Weights of a small transformer language model.
Size: 14 layers, 2 heads of 32 (1 for keys and values), MLP 256 GELU, vocabulary 8192, 1.69M parameters.
Architecture: rotary positions, biases, untied embeddings.
Training: a variant of SOAP for these matrices, 121M tokens.
Each number is 128 + 24 x the weight over its row's rms, rounded and kept within 0 to 255. Layers, rows and columns count from 0. Numbers have three digits each. The size before them is the row's rms in percent of the matrix's.

# up: layer 5 MLP up, 256x64, rms 0.164, rows 4-103, columns 0-63
# down: layer 5 MLP down (transposed), 256x64, rms 0.149, rows 4-103, columns 0-63
up4 098:123105108089146107135132104105139118114127097132099161125141164135130090155119107134097142072102104154147151155163102121156140138135094076127133114110142123124135163120086092088096156138115093
down4 084:132118110154123109201098120143132164123129099135105092144117130070110152120148120100120123119130123141145145163131129122076154098130154150183109113125141120126143121154192150113160130143116134
up5 103:104142145123163114105095133153128116127097124109152085126098120146103144114113130141139122090126125109140135159103136145154143130159168148141130195114166115138132064104113135179125116117072136
down5 108:127129135128143092102085113118155104089106143097139138095131095143090085115106134088155168085123149139131106131129133114166126137134159109145096112147151100100115147130153143134151143162159184
up6 108:140123105146146119124146088153114092102107063116097096121155106148102178131144114152150130160125149133132117158117112158097101139137124147124105173159116155155125186133115122109114094116156115
down6 097:153110117098166121102125111169156082122094128104127128108126100127166171158138130167098139151139112123130093158121133151144165121099139133155127131166077122136143135119110170167140136141167157
up7 111:149124123088165104125126130125199103120120127160151133130136137133112113088125138124122122099142155150100096154085087101126130132150110188129113141072088142102133141162127140120092139106125118
down7 100:144121116125135113106132105159160087108130099123156112129121171156117117148139124113113116138125143145128085116097125124054115115172094172186134094097114150124115132104142154173118123144147124
up8 107:096164129110111126142154165137106133164146122125132103114162134100151147160134134099160113154127131105098093080115135147187134175122171149158120116095099133120102121131097125085107103142116120
down8 090:175096150129137128146164133134153121118141122102140148158114136133132121082122162141119135115139118146130163198127157144098096113110106132173086156138121156140134150115128162182114170125144102
up9 098:125109127153132175112123175104149099111127169128108172135107100169144115139109126126062150081093085111160152119140127131141112115140125110138111134142153097161153121118112128133144129116109075
down9 105:140100085142122170084114163139130133113137135173134152125105106134161108152134099138124172096117127128137163108162139139168115125129157142095149161183145091136140129135133149175109104132138163
up10 103:160141118107108104109153144166106163171118105115127080100135168135129112150093122099099129118136144131186151113138106146107106111153124127157118132124120096156102127052142096122106129110133121
down10 105:108135163110130106079146113109106198145151129146128124158133148153118095120093145143159151117122111118133126131141098148100162140135119109177162102144140108118081124147155132125122154073163121
up11 102:107119119123143134101171148165124148118114167088081112125134115159110134189108157116128159118119132156141110153174103121103084140137161114145172098152174124121132134117125124121110177117128126
down11 113:119129132141103119120099139172107183144127113092109117095177131105104141126133107085129132129131156111133111142062123172161111150152145118084140120157118083149167139123146126138150133100138142
up12 139:142114139120142129118153104120117131118106175149089117111168123099107164110096134102130142120133128132133112146130105158157154140164138164068141144098096113133166120151090145164106173134138078
down12 129:160137156122163152113134112098138151119142141116133122153163188153133136109121140129151126167131140128142134141122119110133173180133142082073139114105157113133147117159101114108109129089130065
up13 088:126133123152183117130116207097137141122119129191143113123157170119103119109119101077103119162117088139089107127149148122140135153112122127165098129098109143100121127124142104151128120146128122
down13 077:083099111114146094135143121135117120115138098125138151160124167184164114133105125124156137164154114123100133105127138117138140146148126077083153115076173126152118112087146097102113146120101140
up14 098:114129153148123157142137153097157116105113122158138163102119141093150111100125153146134158123105094111162169119092157143111131141111140134148088101135140141131140082141132188142070103090132149
down14 104:132115119168102180170122129103166098112130133113119176093117137134155126106112099141142127137139131138147125116105151112159145090148119103138135092157070099133109130115158153178130099121127172
up15 098:149119131165138156174113119139149167108120130138140093111100106091147081132137100103108138119114141107111129126119089153115120125183164076165106088139120091143145112134174124142136151147126109
down15 100:112173142119130135127154101166116107139191156104171093150120140131185120140111086136159136143119145125120091097108144111157121099130120115067143105107121119131128090111131132136154126132088137
up16 108:118117117126168142176128106122149114117097144124121127134131110134115105114127121105126145123150068136098141158152065150119136109102113167149131146097115116120095096111099094087078166101148143
down16 100:109155094162131113136145114183166126164162128086128122154142141134119138114140135155102120125118132098120183114102082152115117155108089158147141101090138173117150107121137091108112151119150118
up17 101:126093167093148083132129095139121136105113139090135165150148126135154123091126132134127103114198149112128141131102137124098093112116139123100118127115181076131107181137138112136116149097149130
down17 100:118137080152139123124140147125117137120137136090152109173124132124092117141116118106150181115119163115121131085158110169083105159164147146125126162145124080113109108108144072136137125086139130
up18 089:087110095143120137140153132108116095131119135112149134143131145086168148142105147143169111157169077168153112152145121123141130150110154137105161114112124117133129169143157107063127112129082109
down18 085:088132149120116120127110130112104138123158144171118148146081105119144122161174093128112156118128144117135177099132126132119121113147067151160131121190147116161123138151136175097134138103157140
up19 110:118123092111122139126157140108139136131106129108091157080159146193109107098111129106107186104114134123125125116167135186099128115143124094139148115126148145167123139148099154121116110151089149
down19 106:092151107152116145147151122111190127107136123127153136119163137097138172129141174118095145132122151130131161172131128145164103114164100076136149119122090099103122153138111135157133134159090141
up20 087:128122100136131132136130134115124102130145119150164085122163121118132130122128133094159069157114115124083163092156174150102073160122126112170128106113120114129133100098110110079134112135134086
down20 091:159137144133106091098109146122127117124150090146139160050108087104131121100147154170155118142103122109123165118131150108137162148149138159152141148124128114140178144161087139149115154139115130
up21 092:115097118142087159196162119133146168158113114150127152153113146111133125111120143175119119116140152138115128109116121120109169146151140095116126131077167116134122184167113126117110099129155096
down21 095:125135115126130113107145119098124124153067161139115153087125088095136116156127088160085110141086114164118150127152132131135119099117129167098138145119105081115142098147171120121115086120159141
up22 088:141091161139094113122107079127097153136159129128178093128146086124086125122153139128156104142107158138130127112107158137112141125154145132115145117083170122147131151118140152159196129099126111
down22 092:154145141143097123097130161115160126133136114176131195151128125105148147145134130122130162141159130123124107106161125156134103108108100095097137111153152106139167130154116157131100162181171154
up23 118:155121150056160103133089114116128120134121105117104095158105128148114122107128093140123157061169135140151139114133178133092117106143150127105117153101150135105123141117104153102088138120141116
down23 101:143100083101166088087143132150135128148111102121121104127119126170093117118127140126144128160184099157127116085160144151120154125152152120125126149103157169128105121082146144151098141091132103
up24 093:135154131114104145160175133129147149127126084117153091096141164089158156094135146076153140115135136147089132131140118088127139175097117107147131131123128140093117102106128183142100142112145152
down24 088:111132110137148117123143135100125098143152128143100102153156128103127180100164091151105139139146110134090100138147176142150100112141089135098149082165110166107130109125144153131131160118159176
up25 090:119085150136126137134137135143122124147129161150099116129160132149129144076135114078102126107127136166175126117138130089152080172161118122141101063114125161127091141125105127121107104163141115
down25 087:162140148122119139141147133108138123152118141108128133161122092135092094098142133086120151125104098164119109138132132074138142222152116124113156125119128108155155168154121113147085131120142136
up26 110:126129118134095148110135158092148116131119146150140097137108117063108148130131149126139115138112129145060153131182149108128099125118176149111103163090161117125164163097158124121143107114144141
down26 099:090091138124160114120117101138125131106178137145152094109137136141128113125170103145153112122170139155127106102120133098124170137128104089081128078188117124160129140149111146160112118115102148
up27 100:131157100162152175170148130160136153143080133122134122138138115111157141119125152106135113140144151118105108136141096135108084190089113126102113162097113117124132173099137143098099094135121103
down27 095:150115135102164109129138140163130125117165116154163114103109105140147120113126074123157104134150115134099094102151116112154130098122152103129136128138055173118090108099137181131111133153141149
up28 099:156137074097135146167131142110138140113157123121149114116136165166134159148126082091166125150102134113143107124135132125065122149097104120158118142123121126156104106082118066143132110129144116
down28 087:106124120112147076099155138127167144138150170118132140117094101106091098158135162160120089133089109113134137136089109089132151114129097137111121121176125113128155140140128106087119151172163143
up29 104:133123098116118096155129140117108140114134134150136138091178083155152168109179110083144173182123129128099162141159111133148120157121134137167107144128148110119067107147121146131124129121124125
down29 117:115095150096146112143157101136099117136118097169155119149131096175126141158102074079141146120107117158112116130146115123113139166123166106146109122134115172159090122152149140106086152134115139
up30 122:133102104149137128108114153123122146142092123076128116154089143081139130120132103133079129104178144123168114126163133144068107149136146140121122083133131148102136124116097135127165140168087107
down30 119:169106153175110133120151139131116076094119128125121141139059108121119093115160110109105142089136152161134125141165154132140105123119142123181149117095132151124099138096129146135120135153113081
up31 094:131134146112151141107154173155101160182121153133138096129102174130122146128108104127130156111122118183099135144121126101123131167112159125143132105095140116082082106125161160118125169148157125
down31 088:109103152129164117066151111141124117151130127125150133157154114126094110076149123092150131143135163109127110098154137101146160088145078113127181093103131126126140152157113118110127106166108129
up32 104:179117148141097132117131094135151171123116116129124112141178143154186119121096168113168167105122148175124160140119139105115108126115178141118143106128145141180132126125144125151095147108135123
down32 115:125138117109137132097113111161070136104137123128098102095134144137112108066174122110104082126122118121153137138150143109139150118114109131142118156135148086149072118163107142143176157111097136
up33 097:127113117146132107089133133104111102111133146117108106128190065134100157111159109107127152133116131142161183176154176103121118122122120116090103149163143109108147155139138140150139158116114120
down33 097:180121121130130161106159130096199131140132108154127119108108094145150102133100111119105098137092149145127171145081113174171126113147146145118086099127122122139145117132116116147143105163113114
up34 111:137098159139165142114127108097109136090145158108130124117145114075108156117096169100151108137109107138109126146121126132114139146151122159053135123113128107145151158142081141128125180127119087
down34 102:163141119119129103114146132104161105155125149121137140129162156123115147145151141115124121128150144106125167121100118098163162159137195069098123116145119087108186126162129119109164110140119106
up35 112:135106141127102121143124123139147107133111168074157116107067149106107121127118156084149091137154120157142104147150121137122084164156141122139109174130142146113139092081123122160101146131100098
down35 120:104131159126157139124097151079100136105149145169150113093161129120140132117160111078142154109155137171155085138140130120137108124126088096111081083139094094137131089132134137122154136129138140
up36 095:146141126159147103146129164142145125162133111132166092159179143121128105145174131164147150143102112153110114126158125140090130151088148138124089113099159126112174117133142152098120069122123143
down36 117:112158116140119148134109135105138136170113142149138146073123147151138102115117101082120143136165162182119128097116151108099112129125168117093146120123153097089155124160124122132141113095082083
up37 125:102184159150078122146119125151179153132124139154102092131160146102112133093130104133124093103119119131131141098168121164102094158140141118141118187127119102133139138135136105155137092122104155
down37 108:126146112138053154142145124183164136116112124134153127168114134090096097121132148071159143100113135115125128119123129107132134156092115144138115142125143127157153148105140156111106097117146071
up38 090:123178117132129161125145123110115134146098187158172140154134154136106096116107130083153089122145121137109136146086140155121133150144131090101128094097135129128106153127128106118140097077161094
down38 084:138102108132113139117097137141099103140150127099115186111151149125134113143098098182139143121108124090114123169113110094130113113119157150156195154119124111133154102135087107132114169153102121
up39 123:145111122094155169122192105149149139099121117149108120153113146098119123125138139128106112107092127144143136120149131168072087140154181099124127133141088110121156109141116127132161133083148158
down39 123:145079108128178108141140114088140147136142119137130095137126098104117116165160168172114097089131108139129183117161121127093094128176125124167085098129132139123130141135096134136130142106113143
up40 097:112122112139154144113144132121131086109064094131118142132143126093102115082135126148143119096141114094146113121129134149086151168129123142131123117138166170136063170108129136171155154103142126
down40 098:129105129127181107072120108129119125109114132118116147141178131082142122135133149132139127130137135049166147115108114150127146143123143155148122105136138169106079151102092130118155153086113123
up41 104:107150177136112146112091129162111162174104149103125130087157131129126131125141141099130142112103191144105113153145098121098171127128122156153112167115118174123123135124115114101115147088117167
down41 097:130090119105119100125142199157127119123129115162139085118121158130120089150061150120144120131137143148102144121132151127163100144134116154184135140121098136109134120162129129146123174095092129
up42 109:133132149130148126143066162118134128184066144123178115142121130143143078141125142098128116094144116144159131144117162134111108149110136133138124140110088106127138116105148133168157149080158112
down42 118:119137127121117102138079158128139159128072145105146137094127153125129125165120135104089104104123144113136145147120133123145072164126122144145110186105128113128138128125192108161165148119168113
up43 096:146146147154118133110142112141163133099106116143119118147130119132169155150105089087142134176109130131149112151131112135151150142163196149091118089137153081123115111148146160148147170114157109
down43 088:068151120103095119150145097111093130105165120107104141122120133112099119146113150119144125135161164121139115081124159126092142102120073118127154147136112120154103125108096064138152107136097128
up44 114:113143144157142128105130106093132117104104143099124166149119122103106174105089087081124136142114143122135139085130103142134153152135161127066170118121097102130157113153101121143154146101126087
down44 106:123133118097106088094111141092149143145129131140136157128136092126133131138140133100148159118133117116120128116129083058126117153180141118113129125077132146149150122095074155079146157118163120
up45 091:171104122127151085146137078096110122140087161176160152126177109131132155098127131121105138128111090118121111147124132151102165105120149145139135128122149151117135088162101157096126093132096139
down45 090:130130104105161148129178152120122129098116130122150101147124141163132162121130179135138144112114145141153117142141125113102151135104125174129102069050131144145130104154142086111127154091120116
up46 080:136133097139108101149118126136108160144130117156125100127146128161142099161105171129155134111138157197118133122157135154094084153131124165123097109111127121128157162151148104185153110128092108
down46 079:116113110113097147059142094131126127078123156148129133151073102103142118140109115159097096153124139129125137121123101101120158128129120102108187116147146129132153145109087130111082116128159156
up47 083:144131122130138132146147124141157105113166139133101133144163122135149134147110079133140144154108121157162095125143145175159119071121160115155135080156111121109134091171176111134127089119097104
down47 076:137159121123133119120120133142120149162116122131111103153091148118139135166130159188134126161150136104133136145117098120121136131173089104120163116116116178096134185137082147154143124123098183
up48 103:120149121128141106125144109103143138126130164123122217087149134122121118109162124145116065107144102100110120119138159147118154090124120119122117118119160111158167138170150112108100137084137116
down48 112:126114167099154118148142147131100140123114125082115125161153141098142130108084157121147159116129152134118137161131093135135166145131114178154123115184127122080070120123148105122166095122138109
up49 106:116127126150092098130125136111100138127096132139143111144176147091108112115154135103124088173164148118100095145155123157083137171119135090171135133131156114102110174097115113123107089144143134
down49 099:147115132131135128099181148147159152113134099119101173091138104151110092144125129144116141086102104168119180087103145154127134160143146135089163119092130128092154151153114112128119123143139097
up50 090:140135115138116140147088092140115179149116116153156094156133116140133140084116115115103138129132107120094116181138139156127151147124151167121125085103101143122094111086180129138111161158093101
down50 082:146127155128151152138168153095160112100112114112123134137167129155111120120144137125140138123149167111126137095073161123193191155135142121120115145118107130129143192147135125137114097096117127
up51 115:173107134126157082102136091120113088078099111128093160148105134091098125113142090143127119152083135134132135167133138105137150105115156136173106116126123143109118121121102099101104143133179127
down51 107:142081158120165110116128139178086139131113128137104110168113131124107109156153081150150131129107168125119122152112125183163096124109170158153145110130110152100091148140110093126121143137154139
up52 094:071132088146093125131150168165145143126150144131139075123135112121154201160119119124129132113135139156162174120140157157112164105106147167104119106122122135172131106135121136130129128149143122
down52 089:146110167121173134177137163103088091155145164099108141118124127102159095144119141160127112141112116127102128139114103145158102146066145134113163130122080138155127134156136126133173125119129151
up53 107:083111117119144161190136088119178132129105071157112124115129148173163109111180098122124141129134115109133138126142142146121099165100128138142111129102152143133145116157146140083123130126159112
down53 126:101104105089158125114150134135115140103082086169101130085146156157161142114163075153122101119106123117118114121106130173131152153123123147120111153144145126075163112148120126113131112116101162
up54 091:155110091132130164098120148098115152116143136121161103115098163128095113116087097142092096122120115111124143162164127191116137102096111140142128140159133082080101119117131119108149137114094148
down54 089:150128095084206081107141103132116150136154129134125103099108121134132139138140105143124152117140126118119106111149145114169156139143172108143134170141146131120179098145116173117155167137130146
up55 084:126112145128158118124129130139154095137122111137152154135113118119134174128135170133150156136107185100127109150125147165098098169129153167124150117160155115145137199155119112152073122133137106
down55 081:141139142104115138133119100127125118125143126108072085126141148127149110124151096152101122143130139113127148077114155098124141088108087093164156084112093177156149150167104151105162125143128130
up56 105:082127140135137130114158098157119101100123112122146131115163096155127130082160129113129125164093093166169125114067127125133100123117143170149113107139137156160129133116164126103142161090157110
down56 114:112139098094125150105129101128125136117111098119137155119151116131098137082129130148140146127109065175138136108091151148133126156113149130135075131166120116188105147105174112113131096129155097
up57 114:128096137148101143147141107105181102144123114153131153135093112113128125122130105102142206112128172150148113130094167156099110137114115175117114119086123160152114096147137131154119142117161112
down57 116:115116143140112158150114112081145175153170162107126161112097124149131132129148118131158142126139145116092114108150121104092099139123136105066108086126137128135153127167131074139115143149174150
up58 105:177093094147133144139175099098135119129129103142145122126153138123134146114129124122171086110134122129140078070104125141115113157136098131104154120099118125092100110183114109112136119113180123
down58 087:110108138158126120136116179113137151103133107100101118152098124120128123101158101143084126093163129129102155182161128129105132114123140173172122105178135139138090135107130146134077094147116124
up59 115:124174143126098131139109128145153109122119102102161100114125133127116142113161204144135111121148112124140060155089094176085133124120151146140107122112114145145157117124139125125155087155128107
down59 124:126165131151105123127151140142156079137133098087149127109128128131139137138151173122117122106128132115128104159121092157081180099120165158160085158174125167130143119123129142145120090121136089
up60 077:103105132112150174138148137126124122166153158134133156125142129102139118137167106150173130149125139104137138138130139139127110080169199141132137118117128147185088111095162142133131136124074130
down60 075:121158140088148110112160136134119125116137141118171125158069095127161107115114130172144150146154133175127140110122153123180141098128096102139134137117111182099143137142113095127109130182134142
up61 102:134118129151150108117135127112128142142113153166125142107155141099106122090129090130083108140110110143132175154157115113136120104099102208151116126119160184135138127145109085140116111094154115
down61 107:087113173137120146125134110125130151134146149176117135148143122118167138109072091111131121117099078108123161147133112117067124093132150144104136114116149189140111120124135081129125117158132107
up62 127:098127185107139134129119097101133146142064056125117101096153157117140132112112126133103132134145105184125144152126121153098108156155136141158131153098134157161133163125119144135129131139128162
down62 124:131133157096126111134139094118156111135107113121153128160148142109167122176135092133160121110163117096129089120074157092109149093167123084144126159123168123135113142135097144177131139127104131
up63 091:160096125113154092152156180106134085155102136126184122082127115105135131106092126109146147159154126129160142156104095181124117122128117151132143083145106105146107104135120132117098112117136145
down63 090:118160130118137135153110100096095132109142141088140173088156098137150112107088092122088124117141130144145090087139069120140146142115134139107160087142140141087111129116125142126121090134111169
up64 091:108158167152127130144106124122145132132114143042119138141126176133128105163151128112142136154157124139136139126132143129164121114128169115116182115111155104168127145156183143151142167141120116
down64 083:139138089154106155092127157128163137148114114194162122196084133136133138116137139110153135102099118111095132136106135165106107113100067131148118141124116139136149126110109125096108111142135151
up65 086:126137144127160120137126151126101154159121103130158132158120159112107179138086138120115151146161087094116159135098082124140109187158126146142128088130139089074125116153137116133123137101150106
down65 097:125106122107122129153154113153133113134144147128142135111115105136124148115157140085159149168068166186140095131144146147155153128130091102097181120126150168140139150101151151157153102114116136
up66 109:119148153129114161123130128091135109144147134101130151174130130120123142157162125153109137123139176151112118137109139170132138162147111110180141066066186123120135140149123114099164116136122113
down66 111:132111138166116138104088146133092099175142084147102173145127122116095109151136142108121146136088150161101137165124147110132098117165127120149150136075173110128097127128103159141118131156150152
up67 093:122097165168095082159096097117133101149124133114149123161131130140098123078142176141113153090122127155119164142134146106145091113113147135141140114068159163139143107149132144155152136142137129
down67 100:142128119132145116167115151104137103118168124134145109168103112134167133110144108146122143119112173133149110168136115119198103109161108109139140099072118162147101119171130135148141141141134176
up68 084:118119095174184142119135095158122131145160151125156202135156123131179148123107158149098099119113114135142143154135160185090130132122106111154119121127160107117117127130160137127111127144119120
down68 071:116157148118112143162120162095160148145139161128115094145104118131141148122124121150153196203134111149130130116136105096149132146134157139108176132120107157184128130104112147158119144126139120
up69 094:149140140181159157144128090165131134161122145139168107151123173139137113123142114162098141138105125166119103120146140158095118093112162140117104073148152091116111128133159123124117083154117149
down69 083:134138105105120112120130140120126125081165123084113131157136141146117133104109147095165126131139095090140126124116080098139143132175104144084157145158096137132129134125130117121190197108126130
up70 091:117148126117121153156134109118162138138143162112136096098154086101124146151137139077149147179124150148135119105126153148085140176123116134082136118134179135156137103170137156111104110104120095
down70 095:147092118153149116083126128151091145081131132156132157113112143140099139109140115149141101117119124079089133156146092143149110121103168116158140131122076119104115174089140104146158141113096145
up71 090:116112133128139123109131145152179143126140109106105076139093160093143140122133155139126179078119145133127140120100150120112135150123127131126098117143123153122178106088178153145090123133102072
down71 106:072119113118133127146139158147102120146129132095115130135169105087124124130120165159063127136147089124116181146127134112131187110101148151119147108172130136145129166111158134116163114119122114
up72 092:123095146111089093124135141142173138144128133140168121127171121132127116153154104129115128173134142142162096116119111143112146184161160114090147174145171146135125120146163141115127134070137108
down72 094:151150087122171141128149133118102116098152103139102115103098113124113145099126119095140097076107098124120146103153127110139120066107134115149142147158062132114123154120105119147153110169156118
up73 102:115150144119120113142099152097089140079155109102162123096127147128102143152125131123121136112100128140123092154100139134159151149121119134148085118111088108118114143132121129192121208107109140
down73 102:113138125151115125140188124127120140151117138146151146171113160116140129105126159137150143150113143124113172163116116128105125112158164114152140173153128136125100055081152106098100151115098109
up74 095:091118104132092113140177146103125121144107125135145141100148109135112129128119179111129121120132091143149123129141146191079117135106094125131146135099156095193151128187135126144122107112143144
down74 104:154163135158140144118140138133121116127164120120157157160153121142131125167115139100129116106119133119171156152158099119166149098157137097185141138136122127112090149102156126177132164140077161
up75 120:158136147116119110124076132114132107105086147120145109110122165150144140145143117097112158141143093145108101150166134162134131135134127125161114147091183133125087069123073133143131105118096110
down75 118:120082172079139142121109121116126091148142142132137114121097158127110091134138100087123129128131102148134158136153160115111104133116159097179153168118139180124135131181090123119141154112120103
up76 095:122073130114134111178121118118121135096145146115153125133140122137155134085127156150118085119110142132145153106145111123174155124151156117125135141130160093170125170105143153083143148124060121
down76 092:110154139136087112134101111148110150103113169137090108162109078122117130111133168112136092098088148110143143169142137126137139091141123175179107120106105173107112131132137131118120131173105126
up77 102:136104151147084178122168110107123096103100145111144147141114111150108091088126126166139132157083123150144117177092131159127099119107141125128101158150169081140132122127132146137123161129122096
down77 094:135124149107111169140126124150154109122113079131157092173088112166103148118119139144096114086122107175146154104100141131160085127129120125146111097132117144168138159075135143151127146138133101
up78 113:153141170127102123094117130119139153095091145128099129101126161104140151126131119085125101140114118144132109112083122126125143140123137163160139090081120155210131133075126135109113102140135146
down78 117:150119158147112126146127176157117137132099126117084149133127116097145098124131148116115102142135115118128137149135112105169115106129123199148120168116137193100116116093154101118092109137078129
up79 097:104103130146112134184120117123113135133159131118164075169154122130110164122142130153145138118098181124094166148105103112176135148089165140139128136153122123159136123106153129165141123083140146
down79 104:142161147150145109149102146116115094087123143097120167094136114118133134137118118109166210138122111109171095143128164117114135104176122149112135141106102092106139116168146153145137123133122155
up80 102:163118142124079149158128107096140124136128141139097154145128108116088083100113151132134111104143148163101158124180120137110137097128141093118110158079140084143127151172159110143117098107149133
down80 102:162141127130095125164099170118132128143090097111156117098144091159100135167123109132160124161119168139134158127150155113134147126153131094127146114151108105164112134175132110102078097134114166
up81 076:122096147130145110149152105132105099141164136119143172140129147142126151125080156131171147108123108111154098147149187169105107120119110146165096151132136144098140149135153111161068135135105120
down81 074:113159129095129109127095144129107163150120173146137105150125116122173160139124124150165118171143140108160124103142125097136140107125119122092121170120160134164169126141126105087103173133182149
up82 107:139085139166114166126177147154126106113121130126148171122127143161143130126171141142135088114169141125146071109127101110094139137159151130128145126152176131147137179156159104119142114098130130
down82 117:145147129168144134161148154124102121099170125098153157124102134123129147145163150169136082100142130115145136145144137103130101090126153133183127142154108134096123155189131093118145124091154109
up83 073:176142156157160155139181124160116154101128134114137136097084135158144141136144110107139155137156141170179105152115134155116133145146069145143137155130144109115080116121146088124111125123145124
down83 073:109129143105105112070082116159117155122130112140124143164121130148101118167116115105118102109178126134087121127152067094101123141120112113165155128141150179125118113100129144138166122101111113
up84 101:160108136100141154142133162152137146146099112124114080102101132156113157143112114107126174108081097121122153115181103143123152138154118152138150127129110166132134158102117129112063125141141085
down84 108:116164118097107113099107141108118154090111135135128100070114114133108159186108110129137126105143099137175113125177123135134161117163150146113115119099161134090175167125130126122138124126158152
up85 114:105093141105094127115145146103114093095098183103124126134154116147114129096094162145123133090183125158148169139117116111138147117148128138142145141118148144118107195113102134110089111143103133
down85 109:115091157131104160138148138116158160126107173109129161062147109127141094129109156162144122096118170132149136082147145126097140129130171108103123157153162135156124151108115124139143138145095155
up86 104:135152064095099138177146094132103120088121104120104095125159113160097161108149129078106137126151161146112141136160152133122146127148139097126120128108141163118102121085106110124100139149155130
down86 096:115108117113105136136150134127107161111180098090091153153105151093083162119139079081112120115149127124099147128144156148152111142110124126154136127138158171153121128148122102112099150081106115
up87 095:129133163156079135098123160153160096146142143122169127139132122140101112133113105161138162130129136111157152110092125154098117120116153115192133163157174099120103149114106151114084104112117138
down87 100:100112113159105132132144135104177102143151131113142107112157129124105178135138132149141166106147115110125169065110159122139155107102144128118172114152122071133150152128097157144157103113109145
up88 094:125130096111104139101137114109149157170127128099091104101128096131109172133124129082117137116118167134112151145109159139172141135137114138152093157148111125176139122130144148165144173066108134
down88 102:106125140132171103105134182109092097087110124111114128132099119145112153126168119138104085088104149152136124152118156171174113140092150128124089165144114121143119175142133121118113144141102146
up89 094:138154169155135118115109148121156160122086087120142112104098111137169139128153105089141126138130149159138086120142134091125144095118138166159099101092090114131163074126126109130101110105140144
down89 087:122119167099103139101124082115181105152099136146081128164168122134133147129092150119127115157100137141156114155129118131136165164126130140075125151142123087126111138136130133110126114158123064
up90 083:159119121148084148105148097070163129125151094140172105122137150136134141164100153128100125129095128109155120120135188128109132134132159152144099130106123121131134145178153133148163120135073145
down90 079:092129104128098108103134106116105150095129119153122067151113086133152125119095126153159158173168134149125167131138115129165144115116093099097165116127149169124135128105138168124133125121115173
up91 085:118141142106152139093139135164113147126149154151135136102125119128113134112125127123155141117189134130112104150129157136178113200167160114129125133139135082105110084131159122152079154128157101
down91 092:174121157131107118172104100134184096130136110113119114112114142115157131104117140085103081124100136118143128126138166080120144101150134115131122176097116142162107148134136134067143114114103114
up92 103:129118126130072151091163088142167095095084109142177175111117147122106095101100118130130155124130138146132135162146121164125098137128155116132130128104128145113135102153119140132106099100171163
down92 108:136112129121044154110149153148161093120101113131164177169118131148109101122118123109125149163137121131156148129153141132132113126081152141139126185109121151149139126158134143147091143106120150
up93 120:202123137107132126098114118120157138112092126123139134138139128142107167163145117109137160119108094124098135081120092135114157142159130171177108125096124105167142119126122137188122142130097132
down93 121:145158098120166142149152120153115122117190120122126154112124117075160132108096101136112116156137134146150129166164131134132144112078133135173104119087113152158129147113116117173140151149165107
up94 098:153101155134143118108109142134121182105068130143121112110188130109165130124135134115115129108127161157140153152164082133144124128132088141122106136103098154159125154119129161124089101102085141
down94 094:157115142138147153115147097094170169154110113137121113134135141172154157103180102148115140104143149114117116104136160113100101145174124141129070133132129147135131091123091150105107156111087126
up95 093:119156158116098109131174151073111140164142105132153111129179141105106144116141117122140143144144155125077097120119132152127135138172116140131087122143158121164120171119155131120107070106149116
down95 112:138118107126165091135121107165146117109124152141150115112137116144132150118153165138138110111144111134141146113114157115167103142161160105141159145113102151073139143138149118158197159193122140
up96 091:117105130114113157145187106143109108152148106137146125104166128107097106155136129155095124128094139087145129108141143144151105122159128045148082124118133112131130135145117109114125072117140101
down96 085:134096119149087132097160143134151118102107143122187154160104165139099115128124160136137116157165103153103119127135068108113160089188138139122118116120109152105143120124137122097106118142116101
up97 098:114124125156093128133090121183151114138129147079152144131103162107125130134086129165123123099137166160122142126146124139088113104099147141156140143096150156124116112128066123150170123081121140
down97 111:118147147122153148121105150148141107140146164089119188127142145142119107140093138134140108125179121115103101143106125130147142126143103130111122153076144132095118128155110137184157110066128173
up98 103:140144162153142136096133088101171141155067125144122132112126140107113152120184089126117108092120129131091085128120123132132125105152138104104113098064119136104157148153110119121117145140165142
down98 091:135107102124075137137131114154119096170126115136139112153126131120095123131108117087118140192109108137168133087121107108139124123120148118063165120141151097148103079107151099124111139147104122
up99 113:124153133115147103119129147093153109105113159126141122158144133100080154129063069124104137143136177109109133112123178088130150111128139114142111143112171117123124150105120098155107094109115109
down99 102:059139139128146150148094110133125124161135158119116173045129150133149148164152133107129117110153108126139127124128121124143145143132132099110134098133154072147156112127099141132140117155150171
up100 096:123126145123127154093140191160129141138114128137144150119131140119089136110142132089121088150095123132170141161136111142108103163155155096073087090153134151105136125130108154076104113128119118
down100 095:135126126137145118156147135169123100143162146140117113145138109130118109143160143091173170109110166141108094139126129101133102138128133087162125085156054124108126116113143112119077113133156094
up101 095:094167125156131149118170115119135099125146151102110154116113098129104119069124171131164112116145163112136126137121144100123086118138178159136152131133124119129156185076134131145135118087117149
down101 095:150154110156142132084125085118141109090108178136142112145086116102125090116131140143121102187127161164099145115124117111116132132149112121118117105130079128117107127142141116078141145102086165
up102 096:152092140085113108128150080142126140096155161101099125121136136150126130138137114118141164142131142156146121119134184156129137104088151099155097125082126147138112183112155120153161096157158131
down102 092:119118091130088154141169135127125131091134108129137119130136155145162108114082116063096171085131106125116133106143148138105144122150112115127147086099119115160111111090106162143128096152163102
up103 100:145110115121099134148117130140115122180133168139132143172163131136089100097132139122067160104141107137154130162153079113120104144109103143164094103149117122099117134098135106114137148109078116
down103 114:102120177100158114179129127147112104126140107109146130113127149148148117146152094100099161102123131082066111147160131118151130138123143158108111121146137132096085164091089104120126133140095128